config.toml
num_hidden_layers = 15
hidden_size = 448
num_attention_heads = 5
num_key_value_heads = 1
head_dim = 64
intermediate_size = 1024
vocab_size = 19874
hidden_act = "swiglu"
norm = "rmsnorm"
norm_place = "pre"
norm_eps = 1e-05
positions = "rope"
rope_theta = 1000000.0
rope_fraction = 1.0
qk_norm = true
attn_scale = 0.125
bias = "none"
tie_word_embeddings = false
parallel_block = false
init = "uniform"
init_std_qkv = 0.0192
init_std_o = 0.0
init_std_up = 0.0192
init_std_down = 0.0
optimizer = "adam_atan2"
learning_rate = 0.000787
lr_mult_qkv = 0.5
beta1 = 0.9
beta2 = 0.99
lr_head = 0.00594
max_grad_norm = 2.0
warmup_steps = 404
schedule = "wsd"
decay_fraction = 0.468
decay_shape = "linear"
final_lr_fraction = 0.0
batch_tokens = [32768, 65536]
max_seq_len = 1024
doc_mask = true
train_tokens = 701300000
max_steps = 14340
dataset = "wikipedia_en"
Each number is 128 + 24 x the weight over its row's rms, rounded and kept within 0 to 255. Layers, rows and columns count from 0. Numbers have three digits each. The size before them is the row's rms in percent of the matrix's.

# layer 2 MLP up, 1024x448, rms 0.0439, rows 59-100, columns 0-111
160:099122135132161111118142159122121185121107130113162167106126114116130137164111132136126167115137157119166172102140139150103108122134135098081079122082130157103120130164127172128124105120133142137120091113127067117087103171148110125126134114119146161181124120072131149132162110123116139129083126109082132109145167138108152110111131137158
087:196126182119180136138132128077156115128138158135158093103091110141136119156167128168143138102126117109137177106124107122139169119102130115140140144102111102126091096132109112117101159120143130086116144134117094104129108111155119115125127133096143117173116134112142138098155142168131140108131091084145137108150115111143093134120168152133
042:095146153137088137123111142166123144092125126137090156115170110084134091174122118089116128128159134131164099112141075121121131136168139120164129115149119134143184123141091157129148157193081118102143106122161136145130156135146088111136131114138091150167103136120120174152108110125112146120142156116107138132151121121062158129103168130124
062:127116136128084138147148110143097120066080112118064157139136096139104159109121105122098148130166158122123142103114120131118109100142142121089099147141098113154112120105115113078144091142116137150124112110143139130116134138120084161119068103034146120144126095126122086111148101109097110106159103152085117099141117134129124126108113122160
132:093110137101121102145141095137105150122147131123122137121145145137118144135130136115092183119112141152110112141116096151164129133134085166096087151157135140165135150164153122129088094134131126113104153145115098137100138102122142089121132111107137126121169119099126147123117162130113126126119137157082160067074142165123141117128101140142
153:167085153135176144151160138091134072136121149122177123118159112115136144143117133156119116126131148126086106128104092128138116132182102139148154100109083099171127125088136127107094159125148121133176119141162138127131112157127092068112107101158134113138135137145119106121136113122139138154178119102091101140099144117149113135109073101099
050:122137107129151091128086148120152153137084136116125132137140156137126090132121083122122132152151109117138085140111166145149135142166129114110130099096146157131155123139082120167126120127143159154126130169159148117129114134109122096104075141106092147127146160176119097197117134156139134133131166132130091173101133148108100160129130147147
088:081142127107140114115164128182109090137135148169133134103056130141080160114127140116133141150148158145105097151150130157098150157127151127122117112073093135145118130138123140142125136110106129115119110129145156121090098096121126131123141100112105126133110109130166159169121129129118118134168146089105149118118108154093141118117143155150
137:126132115134179141114141122164162128076174129120101157137154145121131137113086146126124182166066164144101104125137123155142139093161137140095111145123080155093082135152115160137110137111112146155138100137158108128116102108146104116102104132122147132116166146140145139126140148151098147149121099125088121115101141124140132102143120137113
114:152104147139149166068148117180149095123177123092117150153157118117113101151094166123113178074084137142099131090124168127146129126139081087120082108118155138145124098155099117165115082124093133129090102115126134143171137145088092135147116148148140146124181087129153135127094117164122139173123120109118088134120141133161145121106157098102
036:155110170102121137159104175124158141164084100104129060116120138113090162159129127155114101135099157120097142140085174142131149138151099143119178074114120122114128129050144092165125138115145126112111119149110126115131117135099122156125161161104112095126117150175136098133150076128146104146152103123100126113096114075120148144143128141142
039:128099125134110135122140112133106159117121082126100135104129134081109135122119160135116117125111177153142110108098126114122099131095104170111145097134157111134161141124146142113152130126130119121144122167128121158149134131104108130115119121132132111114111133123122135092116143134117106169141160121127124144121137088100153116144124103194
040:140148104108136118131131118128126140131166113114163138121125122091110110102129149117128151125144178131126124116152099121128143104130122123160162144117122114163117130129113175120168157121118110122125142137135130147144137123109138114147125112094125140124110119142099114081144148118069126147157153126121123112143094117106186110130107134140
039:129117146097127128162124098147158148155139092091124138155187086135119087147139166108121143109170127137132106146144145102134113132089125133180126093137108099119132163109145141129120169141093134129154146151131123149137152149087123142135109125140142168122131130148092122183130095121081128150156143129101109158128146148105136115102146095109
143:138142148098144121099181129164132087133106141143145123120138092146121152112122141148086120065091109132130158105132148142126122082080110132131094082134098123143133074173141102196116129114116087132137114092125115121111130183139097135122153150145134149145149092102098133099129110143137148114116124112165114175122164140090111138090148131132
038:160138144103152126094121119146137141135119103121089174117164119125154100115135158139152133147095103139116102130096141102163095155066116125139156157152132149113127112095127163108107157153091162153108105139132136141130083051135138158116125123136145130117142117151136154110156120121114149119119147172127122124130119106137140132131152129128
131:107131097141115114117136163128164129116099168143118120122128065143117112091122106137130115113143115100123146169149152136137165149119075189132141141081152124092133160149084105145086107087162121121137110096126097159138119153107154123135152159108133156129119136100131132082105132105166156118115153156135158128149100168117123094138115097120
133:126152088183153126107149096128116105121152160134158145132138129104141112085128131100129126165113147130130048097128121170173127159123140139080151116142179161089106141128135142115159091134107125098145133105080099080141155116091166104139109135108150126154111148118112136144126136113128128142115141120124149091125120105081072119142113118090
138:134112159068159141126090148131188165141114139130099127118140137114114131086145132189131150119138163159150135152078085141139123146112177125139112064097112154178096111153144108123116126121150153118136122139117112130123107078137081167087162148140118115129109075113130173115128157122108104121145109119139123174102122085097092127124101095179
043:144124162105083162129118130122124128136111228127150137139119122190094144184137095053128115132113106130133106103151157123112170155094138156087108130138082150127149128130149113123152116116138157118096116155111174101089141129118159141127145091131117167177170119136146113112152152110099098138124114122133101140115146159135145149138097116149
102:145145119157143165086167148146165107106171134129155136125125124125147144092114141148105167164118138160100118116175119154126131111137154066123155112133121130116108105134122165122124154132134155151126104115155064141088115146163128085101127122122170120171148131125134160143171140138099140176110084115123118112139135140147152149145131111150
170:085172113110137154113132079126130160155169081118157146130159158131145161143153111092091134150096107136139094160118110081136114139153082103091117113176097124144111150134109143110116080102158132157164109125133141133121107108165154133146132137080153141095156131173114122116106148123145141165090104161101105098109104117144168143080117094120
111:117137153099141111126111136145104126141100106171086142138075113089149096100078143188093144173125096173095120124156121169112146109111162124141096107126118138077137118204135157131133149112133153113160120104124090110131123119121121128138128119144123137120131109142153160119109145135103106140101104139151124122133135109156120160115125161099
122:122145081138120126122139192116151141141130145156107123110119171130168144173119133062159116135088150134120132143131127130131134138086141100157146131153113119152152114137128173157110104100136125120100135133134131111154132138099114125147097124144122138155154151111141109143134125141185157163071093131102157139113138147093079118144126159163
132:101136152146119107161118120125112146092150104115112174134109137146122131113113128134144118144129136136111149142139156129137128139119183173141127159111119140114135157114113141118174098113152150121093134110166124142157115132116132126201141150141178101123095116103120081118079138101109115140164129117117112117120125149124158127159144139153
141:118118112107150124116129107130122130162127113116111104123136134073154122101140085144134148115128147126152120112173142122157145107119113157122119093121150164152143093180132109183143146137137128109126134155128134109107169116121053124150128114129127144114137140148116183095121152091138138128136108140154135110125110092124146117107124124143
041:142138151121138115100101133117133119122118140122186118146066141127084137125152072180125108104141127135124119111101170150110149089144122149099145139134120132087118129084135073122116118166150143126121119111142118122128118127119107094149132114149117113116136128136155117140151114120131153165172149114084132144135147115131124153138140144142
093:120156099097128134154136109115074149108160062140100109127112131115117122124129132136134096132133127110121119169138156145102137110077113145153100147174141106147117150100160095114118142138100082119107131105096130152184121139083158098091109111106141135137124107139131074102132144130100152102120146105159128099151118128093135132125124151093
145:147137076124090128155124132135127132137099141122093128135062123149101096092172100139176116115164135117124142140138141100144118157128139142121118160134115098133149173117166138081140142151158122106182175142092147168156138123107141135153088146174115114101132114153177107131124131102128113119138135139122141162162070137103108146147147143114
080:122141133107118115138110128114141131160057112165154152136152140144104115119111105144099149153143126134092109138167126135078104110138149121100084158118123147115142147119131099126062090112127108108183118128085152125133130164103161104119131131128155112149132125192098090126107154157108172135084119122114152124116086097090111128115157128077
109:148090110130103118150132152155132124134124113074093164134117097097125132106132079126146122115111143125152118093119114103138143160118090166135127209142111145145097116092084115103153119118165105145143147123115148185173127107087077119140130117146109155070125076118158109111119082137136102101120152127181155155182082131135113168110121125151
036:147118107162132160159113135146115154132150174111139116136133095131142127165141137152159124103114144141135145102127106132091139140049145146099111103135106148135116112167115140149104124143121116112145150113161120093137106118095109110110124143115132109167128143144120048113130093155177162156110093137115117112124120119167117145119139118086
036:178150141115129118120144146139124156104133133139145112132111120150091111099151160145121107138095102141127127114108150129122044143135112151139066143115146153136121111157113092123154123136138139124149147128115134106147094178156154121108089117122127156095119132131084133161086125147086089144122128121134106152145136175120116147111140130086
090:117142176121103117140158098140141105144099142122143090121162143183159117136108109155123153148135166117133106093093142147143135097098144183142112145115126109129161161122092108145137159120130126141105129126099123097115136140107131123084134142137133144095066147169114103138144106123123156118142151109120112134120128085141126101073152135126
134:142124146156149113094171138123112102131123136182123113172156151116139138122097156145107127132122093127123112110164133165112130083087133101102098102138129140104120132144147116169125105107121150123120048104158068114119098133166164119106148127116123104125144116106092110127133123149113139156113128096116124083124164127138140150135171134144
057:115129114117111124113144106152116090112123130124176173106153117106154114120132134116073120113110111159103108121165127128122165089099124113141097140153158107140176138127066172130162140121155142164089129141103120105138177119142180127117162126123149136119136109118142120180087086098103156142100131118104165152126125124130178092101116137157
127:149109139103149136108163149170100143131131103145146136116137108148085132121132053065148141150134128159136108127132122124103145135153138134144110121078140122148139098121118140118118164129153137163122128148141148135146161133159156125134139159155089137125189093123137099110112098161154060157143094136134159142045128106159090122088131114164
120:143133137092186151100130152078144122160099148147110146125154072137180137137182158087134123121092104132127173108122136132136104126141091109147140114139147132162171149131102140167157136101134111140104105127112145145140150144123157182152144119113119118110156134176133080146114133137147147098090169135146142121132141142115140155101117137134
112:115100085168171087143114117172188129120147156135153129107067106098157115120143180126089127122096108169135151133169133128110142123168126153110074150092153126139146125125130156124088118115125116134137101174125154119145130146117134165130150124138141137162150106143127117150105058094159122165120143139128142115123107153157127116134146106095
135:120094107137098147114104159137115110120161152099133175139112109115170095121126158136154158121075105138082094126130113116129113089142160096157184139109129140147094157146128158102165104144083118119147174126112137148103127119106131141083144104096147141141108132115158151156133140142073105119104122129111130141119111146158127136123121114120
048:097127116124145146125159130130151153166119109148134127103134137121132133132104076176125125122094162078128117091086105137122104120132120137148163118128131093130112089111099142165092084128119132111137127130129114097122165119088153145141132137138099122149148117145114175109124146113153117106114135154117129141119145137140135136123141128152
036:172115152167118120125112163118120148123126127135151099168128108157138105130132147160111106118148124130126136166121112132153129107105134119121161129137077170126141130160152132140126135160082134162142156131104120109140159105094114146090126129150124121124128142099150116161145146134116154158124149110094138130133134178128113142133141117168
# layer 2 MLP down (transposed), 1024x448, rms 0.0431, rows 59-100, columns 0-111
149:142181169105122132162141113152114087104133144158100155129105130091112146147178110145114145114152112119103137149137118177164137115098068191175151098122179129180093155157115148114096173143125142128127091099143150152114160107168112143132139081093131113107121165141120156119098122079134128142160135136123165162138131122172139114126139134143
087:125115078116126142179137176145115140137150101134111137145124176147130164136120099132126136110131103139133085165101131117095074119134134175100110141175142087142161156136122113189133104094112092125105116113096130135119181129129135187153114142173153163105141142104138116144114146099111134092122141162130100104122161164089153130099112120094
041:148124110082112151093145115142128140130118081119107088106121136108133086137168102126152128145125126129125085109164107158085108141149104124095101135090134124102158119149180141174139152115083119144140097135118115138125141112127121112141132139096110164127137137111104135139115140096094122109117087118140135123150140088074137150091136115129
061:131140132133146138095106172128091113054104130109131153107160060113088131136141142099087174136130149115128122094117104119124129150175141137110172148136110146122087126112171152083168127154134136136141140109078160144111142149146091121134118098072130093109112086136096117090105138119117108124147128114106102107137132144139091140116135109137
132:147140122145133141101118141108156107138112156115111111151111114134128116118150104108150085145148140086136136122127146108086122129136189117164150115124142117083135103095076132127152157125135134140158101127127161121152116147116115156140139146170119132114091138155132103131140104117131154141150111090168098182172106106130126146156144098103
135:100108117131164139151170102112138107093113126174147129090128163131099139147107119164158100156139172166110136123129067141126145144129113158122137091054127101119153104097143190129106149135103111165150103135144107058118130116136140113096126113107110115152173131121110131108148129110135131111173135159077121148109134126141106162115106122103
047:175145072079133076117136158124143124158125106117134119129082135126105121107124145176130183117184131100138168148092135149120133105089081175123115123139105132137118131114080115151120153109129167162097118122122156140121153132097111131113103125099116099143190127135139109147169120139140135151159145150135128142114170152130101133132128129143
088:075153134122128140112162114166084081132133145170136123082100116166126183119141162114107168117125148124064150122137136120084079113135171124124135129107094138148123126160113092109117140136089138122096099120153136125120097091154135158098138091096096126109129133166132185132138124144115123133169140132162109115120123127100131128132111152152
135:154117158185165171160093164143118136162101128158107109131109136117152114124098118165120116155108111167106133116138149142106112149138134139139135048108159126134140147138168078163107111166113125120096139093145086097111171132159156135123140188108111126146150095082130081148146116127097139080120135156134123151126161130118137151075113151143
119:094112126129119135126094163124122146105123113113128145120106128136109177144121138141107079118158094147142123155143114146122091107181111129115151118153150100096122154134138124099165167083150097103097091125153080110117122113108170131098078131119147089183136185132137121142174121094131091117126120143147152154116118119102124136121136133122
034:119146123131115157171128171149088112110129082119123108154126098113112180143135135135070116166136156133101126130108155156099161124108084110141112095144133148111104132069132134157139117092155164161153103140125113127133115142151142138138115179075164125128119091112151110097192104094148159079117118109143139127096117134143140136135132143111
035:145110115160155138101120147118118163095108133092174150139172120143132106109134118143154171120140134125123158130165135159172178082117173131098143131137104117076124083170122123160123109163133104120126090154062140143110148123148110077134130108177137114151123131130104101145115134124104105116166112148114165121121101161120132124133122162101
033:106095174166121131152155129114130130127144157132156102116129136095103140156166103112088126112146108102101128108157095143134102155152129114140153085165112176103172157120141140124160158113100082119157181088117106147143115154123155149139145141157138120088097069136169123149132138154160117091104113104123063123098103133085148163087122145101
038:133108170114111113082109148151129135164118107106132168137105107103130157136135149131108137145131137082126127148129156158118149137125108152163092134150089099114178136164152176114162153129109160102115094165115146113109145134133147119110161156165138122115136146135126118115159099140094139092156095071119160135107099136092087112107163075123
137:148134118133127129106140088147137136125121116112134092156139110124128153135187127126137166072075125118138132136105189115122120140153137089126131094151114158163162137128121115157148118142130129187167123119113161135126154127154128159126142110156119158094088071119156112076091135125138166109136128129157142146127109105089137127145102102139
036:118113158135159125135139139128108135186110106114161111096110168168105122123134088137130147141126125130130174133125160096138160083106113139129138165122120114104117134100137117122135168148128141133166088079125126125114080094166151138086145114154128128122141135154165125173134110155125120132122121153154153147150146101137090106117127087127
129:125112182097134152118123106118113136124139107105110148126134168107136122124173126100130149124100124150130136080105093112113126119119200079129107105171101119183126091115192154111185167160106154127136157162113151080087136095149098144138142092153105112133131119132127122143144124164108095138135108088111108149119173111169128150111152165122
133:130105109140153094138137110150116134111147130128109131126080124111138119110109106092129091178131115090143139155098136167137123127126118128116111150141157086086118109146149143134148143126141167109100140113105123124136141144126155102137101099116093134141091134135111141150144100124123122112133116143127148166151145088116107147099101125073
141:145108174096151125105119130129144168148121135133137141131115127130155124108134126156141134128143169147136140158072068136167123161096170114152127076110124147171113136124116107118095114136135160103090132129120131110152093113135085158117169129135113126132121076132109166110124132129090084126139144134150089173115128103073105101108111087173
041:090127141150127118160156152130111130153120120128132139141120128154123073113083141133139105171124191100136152126138140128165120130129113090157113111142107139101183146129140102175124088127165146136143140134137119143087116099109177095141119120156132166106170122132116103091136140153149072156098127138121152138124138145137110127114111160143
113:163095090102162109083138105128125134123136108154129140108133127103128197143173114144097154140106117125155151127096105131127157091116104097104111090154089144158153135126134146047102159128170158155138134112112117116117127180124073122123120171133135177129116138131104133141134110102161159111151095123137111139123166123117120154093092136112
159:117160164160161127146114131152089114148122124125115137138149141151149117135118144114118123160115077154099129142118135138134086150159111164096105139153135110097118151144100117123124101135167124102172083128134157091091130127166136143131127117123132111126107120138151156157125118118103142150120092125143146121143118129153105131110119114124
112:116148107165104099172128108084118150095132118130118088143124155104135140150172094150129146190166112167171116141118119150134096138125174152115141109130140134139151091106124043175150130176110110125099106126117165129157132141117082129120070150154193118156107111147095150155102136136134164119146121107126128127145085102097129102167130115105
122:144143100117092140157140130159146132180114128164107159130123167159121144180122161102150136137137168123165108110138122112118136147087119105110123146187131150153170123129112129143117138102134121123110137152135106125150158155122101099120105152123139131139156139110178141177126123175105130179103055120143152169133106106106136138145132135138
136:102127143141119112174113113131103143095142105133105145128129127163125148129105123153146118149123136133110144132119155152140118127113190157129117156114113133113111160142093127115150087118130169132078122083174128148156111138131133123181165110135162109113106129081111096112090136107108145170173115116110096103117133143113145120161137140143
143:111113105101137119128122106144121135157122115108121118129122130084146122086156097105150132106140127131147131101169136103150149132121107175136111080145155149160151093185136102188145141141134121129134135148119135116098171124115070136165119116123123136125138122141097179114120158096133118123122120127143123117145098095126140117116129116147
040:110148123129173153124102114133091174129150103101141119106146169134080139138137130133106131120130131140103159168187086140143132138126185122135121130121157080101166123095150130167127152145165093110130134124178135143153087149123074126123098075129143134151125096119173090114131065068115126110163094107141124112139125129161104104115106153150
092:107133074114147106109123118091079091136149104122112127118167097087188122100122143106130098154103118109102135165094185121093146121155103134161128139151138112137104149082140092046143165127135106122115127112132110139145096129105099111112137127089146133146112143152113135092092142120125129138139134152161129097125123127114164125162109157124
140:156158117102140202123116147183124136154099129072116122084111113130121088087120113162131113125169124123125126140132102114137139126136159172081142079115097116144156168095143152124120126188107178129147147156123140128120142104109105117178130107133051105087167101165161129146163128170103130112117144141120149147077114134137106150095117123160
082:093123150132121126110091126127102141171085133170123097160125149089163097126102106136126119155133115163113149120124150100116101111108127118143112144114138118161138117120144122149099134124104129184155092108125172096092125117096177096097134192114176145167126128180122116131128138151119121122095116127111130136113131120115095185179171135110
119:134129108158111103128126156113143119134153118102154181155132138136121135106107154145140125044169125122120111100114105094123113118094125176141128180109149151110158132135166061154099108093096136136138132132091118120107119102116112096157124155158109090125150136152082150133107107147130142129128130147151115119136123095159152121134160114152
035:099123143163122139146131136139135129143138106144087104117136123147134137149088088174109104119098135108170145171118155101149121132136115146139123131130103116117137117147128162139129142127127109103132147130153121167154161105131072111095126091128138123162137129113090111176147158130096151145180125120125106148134158113152138144143138147123
033:135080128136116151113148146154117106167137148133133091096109103109137129088129116118159090179124115146120120119132137095128141106145117122126142152118162137169120115118132122134145065124095127097127131137128094109080126129104154120111129090085127141123108135146114119145136112125076096144176084119133103098163130135144144110138147123093
089:150113143157131144155123142141121132142147120113121178092144178130132097099133096129125112148137140097155128122179162190164121122114152181112134141089130131103120144132121122129171133124103096142152123141120104076090134106164108120113147116106128112113103182185107138148150104087148122108123114168144130136127150120136150101088146108146
133:109120122140144096175127101172150082110134149196141133066128170124135127138079115182128139112092159147133121103131094145165095125141125142101146150109140149084096105118143107157138078167117116165144101080141111138112113123112206143123147131102122115159163141117171164143139125134089100120131160134103128114140100110135119165112148118116
059:116112105126104153166130108154140127148120137118135172158151087103141113138164117106112189111131127145139155123091149110101197112074086120129147098110117126187171129110107124093060104163163145191101142139141092128122173188116169166117151149088100117106117149161151156133131117130117156104115113141096153121151114100150120150139107139146
123:124158150155123134164127102118142128122112160114100120136137107131138130155158167181114126098110118099131161131104151131147113117101128123129142125159103139123125135120117133155134098126106119122140121106124117144090094121108094133141115075114152111130074180151087129130106136103118158115124148097103100124157117112115162124164127118101
124:128111165168130168155145133083133134112144163057122187134113094100132133103174132101163135156140125124130129126140120120137116144141114137137147109147110131131098150140100137125115127098088170129123121163095168099123101123127167132132150025136160148108119118159158126141102120107091103131119157162128101124122118140121134129110137105124
117:145114137167161095154118102164163142155110136145165137160124115126136171182138126119106107136129147105095125123166113080136100142143134152093115095153146113132138158146139157157130132135108091113148112092124178096107121130117134135169167108127158159121117153147164096136129179100132126121094109154087116140156111135113122104136106138165
133:139179090101139163123136107148105114148127081097148103133129138131136093074082135164124068147170110115120090115150164145100077125145118090125121111089128168092099097140120126088125150127132134125108168111140120102154128173153151145125083120114167085155154091142104164137185157153109094134116097115062150146116134115138143103142137162116
047:124126146133124163123137157148112099112168128154128110067122163176154093153152137113180120144106176114120114128162141150104114115151101150137120112171102103120097129100107149131110131141100139150125148119123121160117135156150110177155135127117100114132132079140129137120141112108143142134111133126110116121152128134132129075158140157106
034:131097048131122085120133123127158174131132150120154158149125118106146143111163127098154170104144072135148119164133101106128113127133133143104197123127142127154126134102112134136110136112148155144138126137095091125103147121096071181073114105107121175106138124075111111130155145150110086136152087145145121114099189137104096107163122127165
# layer 2 MLP gate, 1024x448, rms 0.0441, rows 60-100, columns 0-111
088:118139149138129145058153092119170114142161107127166153110158108143128112114126159094132112155142160134135157124129109123138133160120128120137152115118114129148098099110131140121126143132136139102095111106176122125156107147144083088136121159126134099167140126139104159140103097153123090148122103146142144129139108113170101147172120130163
046:178087132123160148120118115126112150180135108124165151121145096109135150134131131095153142102118109182121174136097097111095083121114156138155140115118109169145108132125115114149135125171132118127137130105166117146165120141134122143104128101157134114144140135125086118164133121161187183117100079152123139116100104120166128145130141133129
063:118106146082097119158123129128147158103143153118101145087084144141079117150167138109125142142122175123125123147097085116165130168113121136120158132098085141105120152122149110080143147132120112106127200186156173136137079097158129153123137145140133155145114157158116109101118113119105120113129153109129151170113110173120129091107165143178
163:144129142168167107115137170129160096130116123169147133171095156115124132135114147124151129162159117126095134129141114158078103092138167126158126108127083136088072113131168111171098141107122147093125095098132131138165073144108111117088118125139137103152174149128121139093159098180136151152122102073112118123156145108158133112136138123137
143:178081124132144155136136116088140087162149117062185131102146090096140121139142111165105111107109126105110117133097137080162114121187117126141155131132102113164108130093139091087129166125145092138143131152142167165148118129144088076129066134153143094139072117154136100117086115108142136161144118112110099160116119108136122128121095108123
049:143115148096131097134124131127154119152136163131113131136151113169110153166147128068126097108156118129106156153135129151150157209147126143107125104095155161180145124144115143121124138153093089100187170157138144125135109167117138121136101117125100147141102104126124136118137146132091102086111114132123140127152128126108100110131116117118
097:119077086153114106158107125170152126141124137117107131093129122070132098118151138129144087137154148143159104184116119142110148149130136124120146133122132163129139134128137169157123116137125134113140126124120149137098144109152104118140120143150127143115098093104153124143117120140133104127121135092126169128109097126122135136101133105136
132:114154081087092104101161105115150128091160134103116140115157142126114155136123139123128143115132128089146130126120125104142157099122119111134109193143097132127101113114102167076172141088119130132158144147125156185159091126112095114141091100134150112102105178153133158084120145121152126160151088121122141127133103102111116087167120116129
121:156133102138193128138131134099146088127127170146138090156088127123132082140132150159156165151135186138106097108097113133117165103075172109128115137103126134190138103146166150154109123146117153106119167100098107127130120129152129141117176105157134143131118087105110132140124153150117151146112137095123105109141146107115143148131126141106
036:159118123125123122155068128084152150137158148127128119118104167148111136110140157100123107127151170119145142153084108122124155153172127140139095135102108080128097101116069129164136095135109115144181084144125092083176110134133132121112141123098128103149110144108151079104154123125121141145121120127133156142109121124158108116136150145089
039:133126090146132136111105165099146075104106142140109144183139109137137118151124114156105125132087170162168124118145092137139125124151131112155091125150118129109163128134167133131124114129138119134104146099133128162147172140133119144076085136098173117120116083117128156133150149147087130120104156120122132118126136132147075178101182121137
036:118091116117153147118117099131105123194146091102163108146121117160150142157129149138083142150108114096117095114132144101158140102091126138138107136128150108110158141134198125112098121166106156109126127122140093126098138102136143122111124122140122128097164129146126157135125127111147102138156138134126166110089136109120126130122130119134
040:138127117145121117169169116113162107132166086113142156146066167109095134149134123143156128152144118107111142154154096148115132167175121134142116152144118152157117125128126181128127115136143119122148136110127135116139122146203131122105134127153112109095122119098102170162131147120127101102128133148123140132140119144115154101129162128122
147:122103113167116146118068117120127107149168087098172089142093154112134106134126116160114122118146129114127115130129100141154109120126146076143146168117135118103122178104149090109121150177126138105086121106099121131138130134121159172140135171104140128126091156127147173162125151124122152133107185161132135129127094083092138095150098144149
039:130113120098074142137139132121115131122153125138099169147144088113118145118131132128127146126115128132130142111128108106140092153154144159103114133150162145154182123175139135114117127179142127172140138159150141125120145127108118122138117128148134130139109161122104112105121154119146119130139141110135132133151108081107103117114151154169
130:131127151189178181090125169136125148130160182128110133126168144084169120106128159149118138182099147136111140120129170151130131114152131108131122115140124184085124141109074152126121107128097142153118090132157103116123100146189108101119154088111126154116132136149129119151139139155133139163131123132094150112123126146165138116132120063111
137:120147129110105134114123098118119105176127134088167115162110096152172139139118176143151111058138120143119120129089180116139115096149129100124169097152122107172133162133067108100190128127085130180134137148153172122172135118111142151110077133114137118115097147139138134145091144061134124145146158115143118093109145142131158107139108156141
124:135110129085106106170109117107128139141095157132121108118136132142127105156152088081136105131152118123145087141077106111087126144149138135138124124124112105126161141127144101127170139116134117101156128134120161099127159142125125173145138117138089142106104113134146115130115157106169133113112152143151165148135109116103118157140112122103
041:128114148151120121159120150142140091131089105156123127111125127182121185116123114129096117130134083091136161120096158119101153125117136154154191120127178114114126157170115069132115133140165149130099117142129094097114156159113119168168103119132104117085119142139141108119146092117170138155131116137142123111144126155142163130155097128080
116:069143144163115150145127159129147133110135146084116107110147114159138091127125172123140113104157165127116092104149135108124123145139129148138155151107166110113112119144116129205138106142087092121116109137148133129118099095130188110126140114129142123154141120114152096091104136140101108160102122162121200137178107123151130118148158122164
162:099113114137094134174088114154099078138133115116122106119135150117166125109145078143119128125126137122107076147155151116131142115118131107107130163133104131134134193138151147079172129164116139128155135116089125167135137127156133140180109134124083099092133131136169193142116166122154100133160102148092170153101113138079147166164075139128
108:135085153078140156122145136130138119173095161139137155113127102172129121144120162097120126059083098068128118112150151114164136122135107117130118153113075094141086165154122184109124129114149145115144118126161119108130135105120158114113144132106115177114123158113141103149163143120146137160109149142109138159114157150124127131085105142153
122:119152122079107105167151130109114127130106127121150145129134105132156115139135133104121108113126123113139133128096146130108112128125077154154126092101126095169157115117101096103152126124135135137125143122136136111096158147123126171138120146138100139123104129104108134131131114092122159100149154136185151129117134123110123138121116151156
121:146107110129090116170098142126137114163094121103140120122109115153085113129127107147136096117150123125160108164158108092130121158121133156133152138140137132120172134113149094087150123117146116136178198145108170142129172175121138145162104155137089115108106099128169152161141116114154145114144131130162140127112109111135101124168137112098
112:152078126097074119131124119137123118145139100120167122150150098143137139121170115119132109089135100105158130132114109064099124147098167102119144147160090086154173115118141101114150140121103077115159157114087145127134133087107147180188133140158114102095097118152148131117087129136141139111133118128156161133143108104122134146111135133132
041:136101156079110099148151115135153092152133117139166126127089122152146131113121067145140156106112133111168127093074168124135150140153104205185115137133103120110097152146138126107137135108150145114124140146053113109107128113145128143135154133108099172111141078158117082081099070135144122137084136096135123139123138135133134119148124149122
090:155113124110134126106140100092142139173141120113154135115115090164165106132141169109166110081125134123097168146152131145128116123124100113140134090096146119158152128137110170117191145144078124122121098087112134101127141177142169144165145113141155115123101155089151147139087127115113150151098116104159137131121150142056133110099149125119
133:141152134099135188129127144204128125160108098077124104106135109116129099108132132154134095128148112119152135123128127124127110113153154159085140076111092136147152156092131143129124137194106171141142139145124126110114137091118114106161130108123051103076153082155147113144161120160114111124139147159127137137077129125139124140097087115162
080:137109127119127129154123171105152127139136157129156105093124126154085088133163102130178133107201130115105124161169092153104112133112140139119105135100142112093161151102128134115108105156152087039146139108115171125101109141177161120162165137142098124123131112139124101109092131115156120121138137128130170132128132135114116125097085117099
119:129121115151108133114138117094125109153163104139178170123131133158117115129134139148130133069190147121119119111125122115118090083121144155136122125115156133119152136150168084147097109115071154126144124146073113099088126120135147110144114155156106084130142156164078172164129137140138157168133114146131114126109141086149136086149127086131
038:164121116122120146154082167115098153079146173136116123113086120177144126147142141128127139139166123116104122112119115130121117113130123122113145123115121114112136126137178134119171112111139135095129131150095133117170140142149141143170093132090132129112129116136179131114139151129113144114118105129086123150119125159148090118121119141149
034:126123128122131129108167131125143090132122119129169093130152128148070143158124131116103166099114159123150144131105100119143101139135128152178100143181171079147125104159135103121105141118139176126135093125130091131139116114118114117141168136155153104106089135103082148161135129131123109094143107126148120146146135109095162123153124101099
091:152109136086144128100147125129165123146102094146178113137144105170157085141140140099146133099109120140115149105161148140092117111113089124153099145111121121114195111137153108170138110107140129108091155086150126120114117149121145165132131175118151121143135130114105100122122048156114153114121137113136104139111128126130125107102140113108
128:171144111127121164096168136090125178151121107095141137173133101111132135119133136104114112137159085099107131149114153115096145117119147099146084122121111107156168133140111154089104165095141139094129137158131146111142142122156053114133116135121128146101092141164101105113108104129167140146129092119163117131100144149107151093132106139133
064:154143149122096135147165129181155068140122160154115132125071108121122138126143116078092142135139085134159106141137131112102130162138175149138096123141123136118127100146135127135165155136158159087119161108134128140149107142068114130108126109156119143183158104131091103178134102130138109115105113096151107142143123122090145122108123144106
135:125143161135130126147140133133098115136138127128109147137112135107138137139129157147109153160116114134110144132120148143096093143135120117126138144209084144146112120163100150131107118110080133194120100094165108125107087158152106134100119059103148110134129158156095146179134112120145169149131119113090086134115138115155142073133101122126
128:146118156154086159163109146117100141080160131025079129128113131116122130079112128133126156135125096134134096120129131091132165111151146148125148162114136126138077140128082144079112143090124132145177157172091162113165102140138143117144106105124147142125119135177188145118089139112083096122135127164116127163112070129141115131134133130135
122:094154079092131109103151100095153158129127158148078119121082144132128113116161147082181109167128118146147157162076141109141118143138090119116103117135094123157132122178135150086135133099152134126127155165090123153120106086151132140131138136144122111161130119131107134122143107128164127120113141106135111112134142147111093108132094162129
137:129129120135123123143150133147117099121140086061128108150098114116142107094091146175142070134134086132097080124115131139102145104111156080142128148135135144111118088113116112102155146145074149100102150124140128122183111171138117103098085100106146123171125088135121187146139142131085097116076124109089155151154124093150140156145159126133
050:135144144132096145129140132123156124136123126126157048116147126100096158137147134121132152111107105153135102136152151137122134127095109126149175106157128127094140118140129123152143099104104131119104122105114125151101138163082138163152103121145142140114133102172146120143110131133132094133099086113154108145149114130136160147170120113071
038:133171141117157148138109144156113154148132138115137158125168113126151118168118118119175125097110116136128157111114143110122159096128101143166132117107112128147124119106134185124127119119108126150126141161118139128139133082190099135097135109151110137123152125120113201158152133129185064128114130075119158118135135127130156088125161120118